{
  "num_hidden_layers": 15,
  "hidden_size": 128,
  "num_attention_heads": 4,
  "num_key_value_heads": 1,
  "head_dim": 32,
  "intermediate_size": 512,
  "vocab_size": 4096,
  "hidden_act": "gelu",
  "norm": "layernorm",
  "norm_place": "pre",
  "norm_eps": 1e-05,
  "positions": "rope",
  "rope_theta": 10000.0,
  "rope_fraction": 1.0,
  "qk_norm": false,
  "attn_scale": 0.177,
  "bias": "none",
  "tie_word_embeddings": true,
  "parallel_block": true,
  "init": "uniform",
  "init_std_qkv": 0.0492,
  "init_std_o": 0.0,
  "init_std_up": 0.0492,
  "init_std_down": 0.0,
  "optimizer": "soap_variant",
  "learning_rate": 0.00639,
  "lr_mult_up": 0.699,
  "beta1": 0.95,
  "beta2": 0.95,
  "lr_head": 0.00869,
  "max_grad_norm": 1.0,
  "warmup_steps": 200,
  "schedule": "wsd",
  "decay_fraction": 1.0,
  "decay_shape": "cos",
  "final_lr_fraction": 0.0,
  "batch_tokens": 32768,
  "max_seq_len": 256,
  "doc_mask": true,
  "train_tokens": 136800000,
  "max_steps": 4175,
  "dataset": "wikipedia_en"
}
Each number is 128 + 24 x the weight over its row's rms, rounded and kept within 0 to 255. Layers, rows and columns count from 0. Numbers have three digits each. The size before them is the row's rms in percent of the matrix's.

# layer 7 attention query, 128x128, rms 0.127, rows 3-23,34-55,66-87,98-119, columns 0-127
065:155130109146145135120110125180099130084091124139117134133160156137127124120116136100127160108109102167106173100134163139104125171126122139092136104077131131118132143098155164130144132129125110159122156130137140110155117162129154128150139159080119115135165090163124094150143174085154127129171145135170133113180131137131126176116114175074150128116134091082123140145125125157098118138105
070:128126147132123149110111128126180109137132160097155115147153092167127128149123118124132156147145157127131132104123185160172144138148131118154139147118139119125128123153132110120138131179097084118136129174172161148157130088100132166091130112093143105125098156081141119095152108136186123127123080134170094107088143101129128151147094142137139135183138151114101128113164104139158105094132
084:133104083088110127088121142132154113110097132128093162119163157135113111114106096111148121150174158128149124096098143117108151140159121119137149130103159131124125081129121141100130127114139106129141108132117139149144174125193084136123129105137102136174148071116105086154141102097130138122152134156171125131099102093122114148061138139101144105133114104106092148129127128152179128082120
088:109147162154148143142131097114095151148147102134144072140101121094108132167157140114140109100124138115126075153159168131167096142139171116184111118117143112143137112129136086115149147099094122088138090149129110190132119142136130132118092137153132168129139118140098136119105158137115107137113097114118187121141154136124137126148147078111072120074141126122141126148133132150086151101128
096:161119110131138101125130134093153108171129137064126143138161128134131129166123111117169152119068121143201159100095129100147118146134130145132174131125126106119132126180156104160107115142118118168147127117135147129094119109122140172135121095104098129131160123138103169093132153151126146161136101129167127128163140175077134125139096138102152112092129155141125110149179143157114136129121
087:157081145105182120134131148114132133096127147105094112142148143152123114152102196092152111125135123148163150092099138140125102109125120140134128098109141094127182135076149113124151157131145095081139138139119135126155135154126134114152180156079097177156119129118099133121121151129069134122113135100138145138133134104108138115149126163092153132185111125125141163126164108112146159104132
097:151116092127111105129138152142152140162105162105136126125144148125117128149151144078128126093145137110067144135167138171142162143140108101119147150145166127123112104119115172183123120171096140136134111138134164136132153128129094168077131070110128155129150123118156144118112151171086110095109110106146171092138090090114118151159128124087162097070121140134126119117121147132120121130120
098:115093132153113090137124086133074109184153120130091106138138136155138163160127116108183090137133095109118131175132171121135118126123104133143089134119174182140079112114127118125096112137100166157160100116125146148112108165122090126105111118125111166127109141132148153101136136160073135176155144144105140099134127105133136156124136132093116172106121145155132105108152138112102137149115
095:083116135146103110118130149151127101102119107113158156112108171144094143165154074134144117151130087113174143170131159126113105117158100130121146106114104110091101134133125138139138134094121175149134073144095069124068164111117104099150126131130152099102132113114085116097135141170167115122147129100091088172126093137151123132127137088126117128108119115142126146144129161137116143128146
097:155134080132127125130147112121139113139137174092168122192125149094155120136115141144157116130097125122137130081116152174102130134115141079137144169119153132152143143154104139149171107088125070151166124127098164159124141088138138146142140123067145084131116172145095102158120140135150114142100134109113141125100134110120108121156101122136173137110080089115117134134133115113124136143085
106:179126099130122145126100118064144141085139110046124105087108120150167088163170162132146110088135120126141120123123159072134115127119118125110144086127140136113152136162105126074135115143145137163129117114149126120094144131103122126101107131087087144107100135129139199121112125119112128137122119145118095136153094130116135163148159135113144111172149120118153132109118097149142117139109
101:126137122167133109131122086106112159166150126168172114124082146113091159154106100156145141134143124111184082101102129120143160125116117140164126105138126106137143107189116117110143131087092139142113115150149104115137124144137150150115146113167149129131104088152111172155160142137169116123107149118134132114083156149090109120123108123103174118118143126186105137121183114141159113104127
098:129115111120102137103151112134149131156111157126135134133137094149110096098180132079141120167154156122159138139134129115156119104156118102123167103155138080093130147121101139165109103121076130107153129084131103131144161126145091099144102112134148141133170112077132150104115132118122128137112190162164145137133146149109122088137135165115118159102180116126096118120118138129075121157176
076:108103124128123142097137170133149087144144154121132111145140116124130162098087173084150150117140121125071106172109147140129079124114126146143145108118160113141123163136123140155198153154102088134153147127116147131161141160132121122129137192140123105165127151134125125110106121126137134123182085081097148138100136099138124107124155106120106133117116087115074149128115109094149121085139
071:072111151132093144159146103113136038111135149099119116117141100123135146174148096154119113137127143132137148115110210103128142079140132145118116167127069139140132119159090121147114125137130146110128115162155139158129114130083103088150134145096125096116100156122120128091135134137140166107120075139145123120102112109167133122133076134095116117142117123117161117127101119131152119127131
091:098159162163114159184116124109184146129128122142130078146114128134123151142112163125124134129088109184134102093120167143074115147121098129137113141123129152060125117132100136108156123129125113115119159104130115131125152121113152137099181101077155128112105118128099154102153125123156141102127139119165125094169154110112129116130122106112137118131170129084124125139173166151163166108124
061:166118127134126130094096147144165128161078138131128136092128159128140167126099150110108101117111134125095153125166109145121122172130113079115102134103146127125120144145110128090133097151124072128155142119121132141130170087150143129116109132130119138123146122146107098131105095111090086165110120091125148081214119135098107145127173123110097084113143104082132164143158121148119120128121
082:120182141099127125090118108109132159188113105123151151151096097096136133134105133114138131114118134111162129168113137113179174104162136116143177133142118112145119121173120142121130160106089161172154075114108163159097143127154105137121137084171149107111113141099178110160106126139093123134083118143132111131122113110148160133119153122158111167141108142120146128137128143157100122101091
103:118128141169125116123102089115128140159137149161151129149134174111137128126140118117142112134084118125152132122135175145100155118103144093115167122136120150154128139156108150108120130116115125102117065115108144180114128117197129108166126142148137151122119113110116117143137179124121127121129165100140098111125119133162126143086110145150124099065101155058162145142114160127077119126179
086:112117091183141108168115120092132181145144094117116141118111082107115155106164127138146145151116103158129130123125117093099098132147127155138109108117117126128064118126159120141158110102089122114091138124132110138156092133125118138108136149151113125143098151106102161083160151161202151115132120163134088147131145148101142100141121088122103133095165100131085135127174140130151140131145
116:114112118152134158144138119122115088095142117115136122117117107137109128124141104163115160137132143130135137159119100159116145107131106139116132162117117082129146090167124092159111183175092105173116171118139159078135151135085158107136138087110144102107140151107127149119143087092140128131185139127119146120078168075131110114170135077114115146138146122137115127125108116078151137153106
093:104112126133098100133130095141143110151123128105119115123093111100111103161107141106142156175155114128139123123145127114116111115128102122112071145122128122101150151159147120106116104135087114094145106137133106142139105089137135090059083151142125107141078119152141124094122134130084107140110170088146131126092157147147106161108173130078153136137171117141144082170088108132138109163156
086:208149118121125129148152107150124136076063095092131139129124116120087132137099163134118144101148134163134163132141154106167139125113112149133061163135130105127133111124182119147123103127169166151136138088096113105107122142109118122159148090121104137102131145141148144140094118150112123109089089164123121119155120125130104163120135130089146145183120095130121134127097115124132152149107
113:099124144148164136090151121138142109181135157151142071146127155151164140152136139107156137087176125114137122109184186144106132121130141076132159150120121130124131138095110115116135127138135065124112127152114111120159143110165113112109111116118127178127101131124126108112133171169162105178161141133147092090128119158120153114111115166146122136068127131132130086119114110101123129126119
099:142108159134105153124151119144145149140116134141111097129147135091157128123145133147155109101118140104146066185142178135115102161122118155090090153106135100145156150095153150137125146139118074131127096133113123115118143095175113124132153085126105187133128122152152091124108133121121131133115143172145105148129109111120088139172136100124108123075160122112140085118142074087122122150156
106:069124136105198112063150154110146151168105153095069115113123147098118111164145122145089129155134105083127130130160144141149156130129136114177131087127143107149116096135136107118144158144149110121150107121147168125143138119128094161093136175131126096159121160133114151146134158132131109147162123149125140111150179139146092126125125097115146081138135102128134126125148097098116137138102
109:127153131126121169105079130131105123133131143089142107098124192094143154130125101091078165127132160091168126148170151146106163153142138115130180082131137138060130104169108137139145109157143116135111147137144146115146132126143110145108103151121135093132109115143092119136161120131131081167121129129154140117142163126135131117171121150133127123092133137099059110120153126142097100102128
109:131110105090145124138151135145084135121106077160128126104131111167161113159129156098127130086130162147122145151125128111109118134093083117094110110155110150128143127108138097165137127139120095162147125178125142089135149139110104151157153132033106130108161150119175148135146131133092129110151110110079117111153121107120157122117115138117137160178130124144159126119092113116136100094104
118:104139160141167105121112109138123115127080148140139129141126103110123110154112161134133138098125091163056097175102143136091114109102088133112120111134172146113139150086157147181147137119111127136092112121124107119104118117136140112165120160086073083120117083109127134174132148127103159133132118140126117167125100150123138149111172126170091122110124122114133110118133073099119104101138
124:118172140134112130131165121106062107117144151102129141130128126112168121079109141098167182102110086094138132105124140178132137134159119120117149126106126097128115122155153118133103103131151099117153134095111157145162163117149141133099091094131156119143142136104136141133084112156099113121121158117143182112132120098115142121158119088129143129089135157140182143102090147132166122072117
119:132092144105138133114101132119076142106131113147134102128092214130132140125139166119137117112129105104140073128085115124139147104116128124166135152120100152100123139184109114141140135092114125138149127133078117139126139117169111155102124140133137134158135135143134154195111136131147124120132162107171107145147093107150166157114119120162117127063120154080109148163112140130105124173133
107:073124151076143152176143136143121125126143161143102108130122150117138157083140152191117138120089061182127179127174120179118083139161135108111115130097121084129113127119129113145115168132119150156111138137085107138116150147155155118118143130127139103137079122161152128124118130130096121166150141120145118136096146118093122117086101148152140145111110123106151136124103106133149122152131
116:138085151139134139113110139139081116114116141127127118122107103115118114173157068156084130192130134122158136122125132155128152137157113172101141136103117162133125124179135108147114137164139117125120103115160164162138119175135095140090098140100129119129135106167072182141131123123171111091117111162141135134096154091110135115095099110144115115095099139108138097160148122111129157125096
108:126140129134142122131177087143101144151108158131163140128175098124132170103159115111151127151101106106110094102133126141115162144137134070149141142089143089147181157125131092118115150148146092141110165123163170116113150094124113158115080147144085113102092133138151113125137165137134115143112115122158116137110163126129115127165151112111078111176091137136134104110146105111169114091128
140:129119103117111132127170141123158161125131116076080137096113091097139121124147141130136140126143129082166084137181139138096141104133133153101140125107108111118093146126101132110119131180136088115123177096106099145157181116139122130090152104107132145116149158098167094117125113128166111126099160154084134097158093102119171139106125165127132161110100122126150129088146102117104141140118
101:114119120181144119141151153135113128094087124109140119113125150127079098076128099145124103147145114132087121137147141098158130152083153169132100149153090140139116115155105162107124124114170129123147171115137112145107118140091141121092113131151110098152114127106138109140127099085142110104143163137080114142088126110157116116115129121125191134123136121104123066110093182105174132143147
096:083147160144153127096142103161129128096149135165178114162111142126094169078141100180115123108118121112168114134098122095131129141132111136156153118153090128117108121173122123146099161073125120162159159105136145139139124141135172115131120137131129118127127141115138113135088147077097106128150135116126101135100146109143080122133077120119104131095158175117106133123121124064140141090121
108:136109124151124115190157105159147111101109150154159121154126146137147129164126104102093123106118109133112075108090121112117113136117159150167110129129139081119107106127103143113128095114112099116171133134100095174121095104105179149082117102108146170137164136183101154097160123109104118077140138099103108143145128151152125142146172124126141103179138111144142139142123119108127104142113
078:117133157160153172136087138127175127167142128149115158144153151142108096107166125093087126130130146108100139075125141171123179136113108098128134155115097155121120147121160171166114126116160122115110075189119122126127123143129157127076140144124115135110134109108140082141194121111141098095071145159108125135108127147162135140104114140149146103130157139104113122123133124123101135104126
090:076111089121127121099143159138086133130139162163137126172143125142140150134126078156115127129134098087153092195097133114126105149103115152147132132157166129129156114155113118116131152123130117125140118069144158142119140121137121121148170151119142154115145175167136140141161142117105114174140133151123144117139097126109107161104098150153205150101127145129110142121129157087131144180133
091:097164126151090136150087134114118123111114133136155152112122160118108161145128119140125133162152140155178126129130144149160134129132142144177128139111121105109114108185124147145115110119067160125099120102139120114111124140133097115161108124114096147153098147122067156081117127093154150154143114107147157153108152152120100123152127102116106124079149143114113201167120130108082127155167
096:128137178132133157110126177157111132107168132128130162132126136090078133088118094120103104177127122120151125153137116123121138131126163114126108128149161104084114104125102158150162120162137089094124143106127077108131134139174152100073136092151168143134127142127160131112109100152129099134112142112166147125112148129128106131164092164134155060151128139135091129142141158118175135114145
107:088101118121143143093104173157114125126122131155186146122106149117133162135147104117096133078121178123169069134140137145095107105141141121112160102154142102079147107135094104143122123162094088118108111091166116139121119107160169086141118091099136171131132162122171121084113163117137149136149166122106133147097127127131113145138137115086132128114152121149153116108102127130112108149123
096:147153184097152136110083129138082111132141111121093140127129117085115107119128101096088148127096151158111101120143114136134118120132106185100128152155146113137148116126131129126121149151132135147135145160100120130148121127115155186094135138128147102112123168088161131106118113125080129132123141121095106129168119088084137179086146192139132105133168137135121140116139172185142139107137
089:140118124101111087113152127119132132120109107158123163132131136169131132124163175167135103104123105095122141117118142118145114092113124074109093128155114167133143109132168142104145140124152113135151094174131103154170130142148114112143101102108157115165141110169096134121110110170091140134140124077166120115079078158178120108130121123100139157174102114157098156112155108110122111160126
088:132116120108191128095124135149122125164150116105162067154075094097178117150173102142147106083148131114161104140127156108124137153138130113128148085142145128087136125156116158121130126083142121114126140118148150107144145075120130143135140161151117125136122092119122148147089148110138142134113083162149151169171142141103145113151175128132134100091139100092130115115091100138124105132146
106:161106122131108122121151129134160125137125140106149112097129158141131110111121119124100152101171123098155140121105147119098142153092140092103134131146125152109136162148104141079170114130138098079142145144142151145118181137146088119107090113182158120120140089138129128092167077161166133117112161163090130112107097181178097146105105113106116110174108131100139133145123119110106107126112
098:135128130142121109118085114132109146174132143149114161096146162131163096153134142121148090120123129115127103153152151114140151108176143147154177085095166152141090129108128145107157116165154165121140094104151127142117146134151089091094117121105139145159111098090105124137179166135160112092103123176135154134129091122093139119144147143109125160096124106146146107088161095147119108111145
105:119146119114069172114108165082126131154104150076141136077159115130120089143114174077115119099137127112155134129159151121105200104130157128136179104094154099138105150116117119134129144102120134105141132128137097126141120128151136158114108122181138125125102122118089125104128136133145124127095108145117129126110142139108102090164173167120102103105169110158114121097136131121101105155157
106:112111143110112102103145109144116125131094162164145162106156129161093140131118166129144095112117136141135109129103140122109071106103096092088146169153078163114138093135140148126099132102119114143167097164094107094140127191114131103166110124119136133092147110124140155090139165153159164137153145068138128143125118135120141070099103135117146163146108119125136159151142133117132147118129
089:171102127143189090133124141091148137140116095146128091102146172117072092133135185164124126135153109155076111115141128129127107135122154120148127108171126154149174164143106111152109134105123153158111104117143109091138086151105145128128161134152075088130131116134109140104114149149162158101159122146165119145110139147111100124109168142146153115120141125127114128152175109099134115108128
113:117110112132122101122142121154139077139113127126129125148109102134137125129104069137103124138103172128175113127121097173130127140151137120152197091060114103168138093144136106179145148121142148158111162112115113163102129132121135135120138132155117137102154164126128148141133089128121146135118079100093136158160110131139118088115129147139120126104110144094128144134127080152175096074108
088:140128122155125128114141101163099133105162173111162099137069153106093155133131103093126131126099132169167122113128130173118149118139091099129159172111146136093103118143153142128130142119166172173125156166144139134125164085134176120123123130134101139126171114074158141109149170156127102095080145143112129142142114141099141144135112129126108177142128097104112160135150116140130112142103
096:089158120136138117130111109108099158093135125110103103131145159163124195105129130112142101146113116174065127142126133110113156121174146131142095133053121127118136099151166105137141109133118163163105139129151093107094122105135107132117134134134138122114088082164112117123118178125121069141137134136130106127110123164129117120135142133135129058152131128171141123154130098173112099132132
103:130092109132110128102143177158129136153115121119127094095114107134107090162081132120116120093157164115181162143107076143130177121133123130123170103177149113129138152117142154152136104099121080119128139147151160118138190129110131119144117124135125169142132113114171177106130118137129168152125113148104157126125128113139151104138132115147098165106173136117153129155156177118081148147131
101:123179160107163144117140098132107162121132166114136121141092169148132147077137154126090167103145173068143082121140134123089169123120128091103132158102135117122154108131157124169143171141128130152187095128169113114101127136122154157125139108065077131103133090127157132103121118119094117128133134083127131143115117140128104102108125138103134129179126148116119152127132117143131123130136
093:118147124151149128135122152143119152127144151088103098138143078122141134162109154105109130179134098125153096097157130158117157117155129122159127138104129127102165137120136090160116156144126106147119180139149131150139163116110134143096166062098129136068142140125110080139106129115155136125097064111171158129129108138122070139108087146128132144119166145141131105128152119109136172116114
081:176114100166127117154165106134114133127135121169151151159145139090144111142116135079116167135121147091114145161116153113157106144119142154101129117147141128163112131134130151150130126119127154157114094148135135143108106130137091125083079147162157147117166157101159114111128129087111126102149146186100130164101173105155124106133170144170144144121100155073119129105117102131159101162109
086:095153118137117170102116172123131116100145114113122109115096085137104094120136076181110110131163124137146125103132082084133145111149122179122146101171123117172130118133130134122130165120120128101163159141115133146104166130096176128150173114164104130151147166120103128167146089119144126124099140178098107109139142092142126136116112126140146152112118129108117117174079165096147121137124
088:110132202118123150134077132089115171148149103130124150152134112141129112130134115108120113121132132117166111185159111091093086112150127162155159104102101143116152163151075125163122115128061111110130127129131112123148134145171124130116128112161122100136176128104147141127112161125097135127151122136174191092133148151128105167107128119104145102114127128108106145133134154139100123129088
084:163135161138141138153095156140130128132132104121097134110157128137137054140132147135115183129101106151113128100120161121171140147136104121120123168095135109124121135117144148121110103167189167132107128143151121129133140129142108175100129169093101100105104159092126137149135092137159138097154132193125144112160145127116117117096132165166131131159180136152110082102122128087129144123137
093:097130128144103151108113148141106097116171156116121139123144169167107143125153111120133113147092141083137102154158136142139163123106132159135128132122140112180152151150133125116171204123079092116135133116169163173090110139122171124145129098151127134127106098093118146154132131097131120130162116107123162079105138138134111109131143118144116123065113131110124158131110173134091090146112
080:150129084154090132138174084139161163107132085102109117151114129152156128156123193093123120127162132131142112153151158116107160132137131129122157117099118132125140124120106115124146145124080142098124102084092138136154127151147139144149103117122119124110108127078101120152119085084145149080124088172128142130083138128102112137097110164152160101135136158133138118115119121159079089132164
099:091147163123132139120108170100131131131162117113133181110150101113105111096156107115163135142075130145118136127174161146101157107172119133135162096086173126129105095145127143122167107129129097097063142144132147111116140100157115127086116119168121144143146153154134102127128125115122096127078096146117113151166110173099122136162148112144079091132141126125123089145135108119145115147134
099:125114153128110121115124144142130069150123102156135120128066132136069155142149088128091109123127127113144167133112083152134154109113094171116144109120110116115175121097146122128114147134134106138121124149141108093110044122111162130134122145154163149100128129119135143123084102140130183152111144120138110142146134105102159123127133122151138130051153142101127131159083159132140154148139
113:157177156116152102162155137127143158152130149120158116157123150182155165140109131148142141090104089134133104122163134127106161105133122107132151130103165116134149164112151118163138109097136130133120122125127141096127123141174108135125058143140135161097144141172140074115131131149121112180086128116141152126168094146091110130127117120130164149142140162104185147143087100155127128110132
114:121137171104106141118166105126130133104112135105156137097136119117113143128156106165121132152124096122092140131144121107112102140113104089132078112113057158130119113121145131151147162084148179076123118197155092144129125115130085102143111122115146140168142105135155127129091124153143153157145098094112117109136126121171156142151127115103110126146104144120112152085153134077132147130084
097:145131128155135157148159126112141080147134115110144136135104139109134142131121111079138134130117092112174107136153098125096149129141149135103105083116108109090140115130130125099145143123147106085143176165177127102155100156144137109105175145102142153105145104108162146134120191163107176143146117170126130109122160134089168160128145118154138148079143092144127109119175135096112111142140
107:147157152087140169104137123056152144124141138132119121108150105138182093116161119143124151111087103134117138155118082130136175112139101111139135123103099123163100121108138141156093167180180131089111161138157151102126164141133111112134144142114126171089148127109120102166141139135117137134180143136128152143117114139127170108107139156078137119105126159120140106128156114104154099132153
104:108124141143080102140096152152128120117139162134106097125157111107203103194115155082121153115146121142098124151108147162075162126107153123127185133085162167115139127126108111129132127130124104139164081112122106124109139113160119127116104124102143108126117156114088162156129173121097122166141111157088149131119085145111108154149142147117111102152150111107136133120121121152117148151146
101:129121153128126159138108112129125097178108101164084091087144128113113141090137142129131133126162108132125133099121118149099132140073112128169151136122120109143140114182106105124170106083093106151133128113098160139151122122132128111104146185130106141146137114132099142111156128145120136103112147143103110107188160110084166100176136140192154095117170119126104140152112112149156125137140
110:119180116075081144160145139120135139088122137144138117127150118169118119118151116144121109145093132171063101095147125111116091112111110091116098129140088157129110134071134157158107126111149138140145121151110109123127161122125098103137131103108113158149158145173155139142110143128112134128168113081171104149116186137136117115132120114128103142143110114094138169128132167101136128177093
101:150133125126143133123117096143144136076113101118135131153174117116072084142141123153097141144145105137118168142168082129143114138131135134096120108111150169175109067083123116120130133148108122104127139165090127162116083199112066111167118096124156127120161101156130112141136150101121106107157126110137124135141118150134153174094156161129131101116106108125120151141141131108118143127123
098:135076137150110138120065118135162109150136114106112114131134124090130124120142172110103131101136138127136121133075101099153073120127133095169179134132153113136142087137112094132075104097105105131160122125115107091107164123131117114123146164126153098104077118122080109111165153130098157158134146105074132123118118148134121098162125157125110118130146130082121131127133124161123173102146
097:134151068106139121098104130090107088107103122105141091133178156137141105125127113126118136113182120094129133137156151121094123133117130147143137125133160150174154112116118112143153119153154107125086145153128137106109101125159138128147106150151157086150113092151139171117111126127187093103082139134121145098150133105140106145141153193119106101162089106121133097104112106113106143125078
111:115125158092138125145142140174142126152141125160096133117122152104119119094126130131139132146129111152144101122149132174157121081129131094118135129091122178135123106101143136174121115108136151083149135182123079110079115093116102169098136132179112108149121164170166115111157160110123121109116162127151174162137121129096156137092116140153100126145145167161103150108084148134119129122150
096:103075154130145139150141112130126090130120142106141085073116133113098100099114114161180122115123127115153152088098092147074108111128139122119161162136097107100154144125138157145082105113125086105124161124138142122124147106150114138150064121144113113107180164154075113112132126160134127118177141127118135144122129165176118098110117136161114151163146114131095132119137118140133104122100
106:141173150152124113116145129088086127080145128102147143129159134128119092134115135097093141074148148107139112153111105150156130144124125124104167139131131131108142141089150107160131158130110094180184101121151109089141120123076159125140147176086149089114150116155141131156154107119113125114152113116151156135132098191116118123123078103092144127108129099138129114138099128127158118116085
102:163141105137145142141135149146057161109128149128155132133137111141159114173119124125120153110203108087134125097109138077136137121148112112134145133093121135099146101096158120154104105108116123148140120140093166122117163143106087130114138106144114130161150133134151126110134137157125111128090152116084160094187083086125109145133089125103151141089157133120136155117168114111111164148106
105:126143134096098094091143115121115149176129153099130085143128112136130145131153085123143148131145133134170104130146104128169155075118109159119127102142118088132123135128122076102108129114149089120166128101155132152093095111123124141143136115124092136114138090158142168130136109119135159115122119080130149144098087105097155119118171138155098165137130069128114116189128174157106154110129
116:110113150203163105091107124179132089113158111125125138140090163129104151111152156118153124119089136122172135104116135125147119151128165127127152145109113108147135118118145105113080132087124115176129134074139113153129108136129130143144122120104123140083183155160160181115143142092097104162133145140149104137121142119123109123146105101114158175136113116118083146137139166170125130117144
116:134156113094138128126113152126108128184142129158190113121091138145122112117118132091141124127088113139102124123119154125139137159081147131087108141141137152152173124086108145132121142176152135105126111087118096222121136117161146100100132133128144151120172128135134150142092116125122177088110116098128118119142143135126167155114147125165133133101106139105158164116147163097108115156147
101:164161122129148136145126117103156140156115109117105099098153122171166120103128136124109159111137079109126130114151121137177111113156167085114105101147105093143112132160107130134130146139148124132119153141107103147161118133122080158151169097196141142113147108134133116148153124130136097149119178154136111089119103157162077089119153163127133126163169118128138134114177090094141110148133
102:087080168141172106105134143141159101147094138110116131098108133130158165143124156175168136112146165079146153120164096136142180127118098103125167145106134113102129128152099108111128153115160155105116094081142132129103102127127148130143136139128114086103152141166137120117140118107106143151125125151115124129094155131155111070162114089148161112136138121088158113153083128135120148121160
111:120102104168122100118104114151124165159141103118113175149115174137110115128125144091116141124172122146113131108095165140122147101150171150101184130140144129126137138167087125143122176172122113113111141101134126130112148108133107117109120110098124129135106146103118117108130061093100115126070133154170113090143124114111133149102112171159147110119087118136138160136108110163099136073129
111:098177134151122126129124127135191088088134127087132091140180127106130138129091072124138151117137111131108104086137111126103145129141100092114083094113131115119135114141140135139161155122122131139117163156118097141148163094153159185112096109129119101120122139107101111139107109112084156131153144124158152134103136122138148114152149156140108105149109150146101134144058124135156148149176
103:080134124089120159098149162164092097165168105143094131120055140102160105110150152160106093124110120154129141093128096132123150117125117140128152165104125131112151121142112118135138136150118112106143129108109127158135126148122165149137126142124144112152124114138164146160097161137128140111124164089147154121101119125086143053117167130160140169082167107144111113113090116122111102123145
# layer 7 attention key, 32x128, rms 0.104, rows 2-23, columns 0-127
075:167116139105124146131110131172137093173127101136118102129096105136137124210142138120137141134157140124118137149163103087142134169163116139097135159101164110155161136078162156182114111132153134111132144121149108117121142137118118125119095163114144104147194100119078137098128111126141125141128111127174137138166150133120161122173148134147151111106134081107171133138118140154119135111147
097:082096105136163136127107146101091154157134116152125125131107157145123138119096118122128091124163132130089116133154143144104144115069142112152132127137177127127138159093133152110185096125122123150066146136170113110118153183121131107102168135146126092096134147142095176130099171134127109086106161106133156149138116134133107122119135113138175106117158125096176122149116108108139104131156
107:109138142117118139157150121118153150131142108134142125116110106102122099129112130179109128093113131098117141116130157165151106156152146187155113126153189137157121141115126094125175128105145135127136140159134094119132099107101121152099154166096153138147134138118143116066126123135126036085120162107095134148125141108153153102128128083156115149160141143109101157105120157158130103105153
096:127158136110119163103145105130130143152143104131147119096082092113102177142085149153134114146113138146132115089117138141159121138169124118136139159095162104130149133125118120108180129109131171127134148136142149180114121139149144148097144163169101119119109148146106118167147106184174128125084136146144150101132158113101126108191132114156134159143122099176098112141160136172143133101146
104:109167159111137136141140133156119110123100108123152130132105178070110123110143127104156166092135152085133155088189158138124122152150153118112109158104122136111120131157151126119157104141124145127163169177099150132113127116160133179107131119138168121143113145162090083109128123174133070139109141145122139133156150150131182139106133137164128109082136135113085140125134141136123097132110
108:096143176124106093105137093150111129130141120126150096148115121115113160115104101139143119116106081138126114139133142108175075155152099131138101123145181123142168147148135107130136136086105182116113127163096148139093117132151156195155127164120126140120129124131114079110117158137103111148107117119129125122148156172128105133111167117112136112149155134097111124122096113203144118090156
102:122118135139099115138156112129142129142086158124135132124100078107133126156105116176175158131128092096132142161168135173143135082156161147187117118146075119121111112120151135135121098144094101097175133156130126133137135100120112126164087128135125153147104075125119123110122133185150093133132140134098116110154127139185147090106137145125121145083145119118086093111139139122159105132128
113:149128130111146135137107125110118116135099123094077127169187135121192166124119157094159160149078115154131119144118121128169128127123110154083112126076090128116133157114121137102106110139161108114115147158115147173114116126139143155098161133098085147129113118136081176127107131134093185114079152122126122124107108127056145158117126113129140096140110107135138123121124128139123120133125
100:167114122165093116128125121086077126140149154125156140093097136145145151150101156117172154149161129107173121135118149117075122118134137169167155121120125123149156163124084128121126126147097108129140118127155145158104159115100169077115121131146092139118149095091147151169139133163159155129136116103103154115135154107135160117082151154131146186161115159131128109132163132128158104139127
106:118088136142111115129137124137110159130144165140120124125116151132185183139117127117161128152125084164087148164111109154111124096133143127121165136142124119093082124142158140130125118151132161148122123097118120147061139141110123128106131127117181113153152165166121109097154151127143138125125090120079094126123124086143114071129137116145129130073143132087160171168132133133124093129085
105:142126141130152166154142132162115107128107111104132126167115161148145124144105127139114168095124078156132115113142080167089151141115141163108143128124206133117137112158144129131199137107169109145156142152105153154122151110169135139135115146084142114087151124147076143166150102147114116166135173111107148120107138058145127161127122137118143109110143125131118130147104129140134114135136
106:134129113115107082163152141128121129096108103138170099122118135157142160137116167157141143139095121097105117117130094138110150099152142133157099093109110117086126105151121120094133094140141143137178137120140142102154162150092098116065116126143119172133147068141188153116107178110144121123132102134104075126124108098118106152131128157105118120180103150138153133128162101107145134126140
105:130122113136132134148166122119162147150145125097138122158115150140124153115132101144112087122147168122127148115133134121113108125112109130125175118082127123123149138121092176157148110092172122088103165142161126112092177098100131140121125135091113096135091148062106106102132147145168139129133122146098184121092131169149132137152070075125132101146149140128138117084150111126106155120158
115:093092144109095125114125117103135159115133128099133093102122077117146097137173170119127139131156158126142071152133135108108131132080139129146116145113156080097130151105134162152131125117160132093124129138177096156160163155092114092151125138117122148113109124078119151108107103125125131149107143147138109154138122139106164110135158167131126158081117071151119157104135129110116123179091
094:131103079133105152118111124099125118117154110111126129163084163144123153113115127172130083111137085133166119178099112097153128125154107088125122122122090136099109147110116182135147135149106144132089169108083145108172148140145131098162167130134147117134119096110169110118108114141190137144155150132117142114133093146150084126113123088128152133136095152084157152141089129136113134115129
075:097145093092087150124172105150156124163136140154150129107102073106135131168117129098139147169119127090156091130158125131149116131190165152095133108117122133126130160109136103154153143161119128114131130099165127155106097071157114158125094137124144157127100106127124108092154136165165119125130128122145143113186125128128187101133123155148111142075152149140108137136110141138140108142135
091:128142167152108155156139136158164158172123116138108116108123095119169104122138128146147163136117141114125134101147154120165143139143132161111092152111137160159139130094137108091117147128160101117160143196135129144136144130102140183081146148143151130119101136116135111099122111181142096134142145125129152118161124111135104077116078190094087133162159117162117107136148111130162142129106
088:094153136138191095110112093129119102134118126161131138137096151140119130148146153124138116126082140101094084100103179143112125139087114138113086138114147132141149122152146085094117139152140149125174126125143106137153135110149146181125160123126145151089158140146126132158092107121158132094127098087162133176117187116097129142131134119138101098176116142109146167128153151130123156094149
081:101123153099074171098092110130168122100122150129158123112134145120164170138111147141156133135137137183110174117123128145113096093110161123142134091151120122163097125139115127121138123132116140113130104095103093133123116135161090122147130154136102180119101099075130096089114137147161108108156136135160089113130158149148107092125163144130074094148116135089136137119125141106090087137132
103:119091146100117125132137147176127122147099176098128108141141083116129114134167124166142146163128117120110130120105114097142142110102140137164086175113095106130148119102183109129099132140150113138159142138107167154162104154128130129165133175160143118128157121129123132152147066137093126119170113151108080089107144084143125104113123146125122141094142148150081162102154156126139163117123
091:100068131166152104154135122142135095152087136162122102139100109103146167197150123120142120151139140112082144094137125155137104128117134124164178102105153121138119147138152134146140100141100096107142110142139110149176154143151116133104107118154101112112133117129081157141158123176132116079104167122114156128130090147164136146153117094161164133127162106128110145117144128079149138112118
108:133111106169141161188114128082130131117132101128082116150162138129172121125117093164175154122158128113141105147176142138135147093113121139121097101130133145142133105082133119135151155118114104149146132150143105098087126114129121156168141108120092127108127144124125154150136100132113117126109157106091133135126084123178128146148104094137132155157122106181159101121136143070141132197124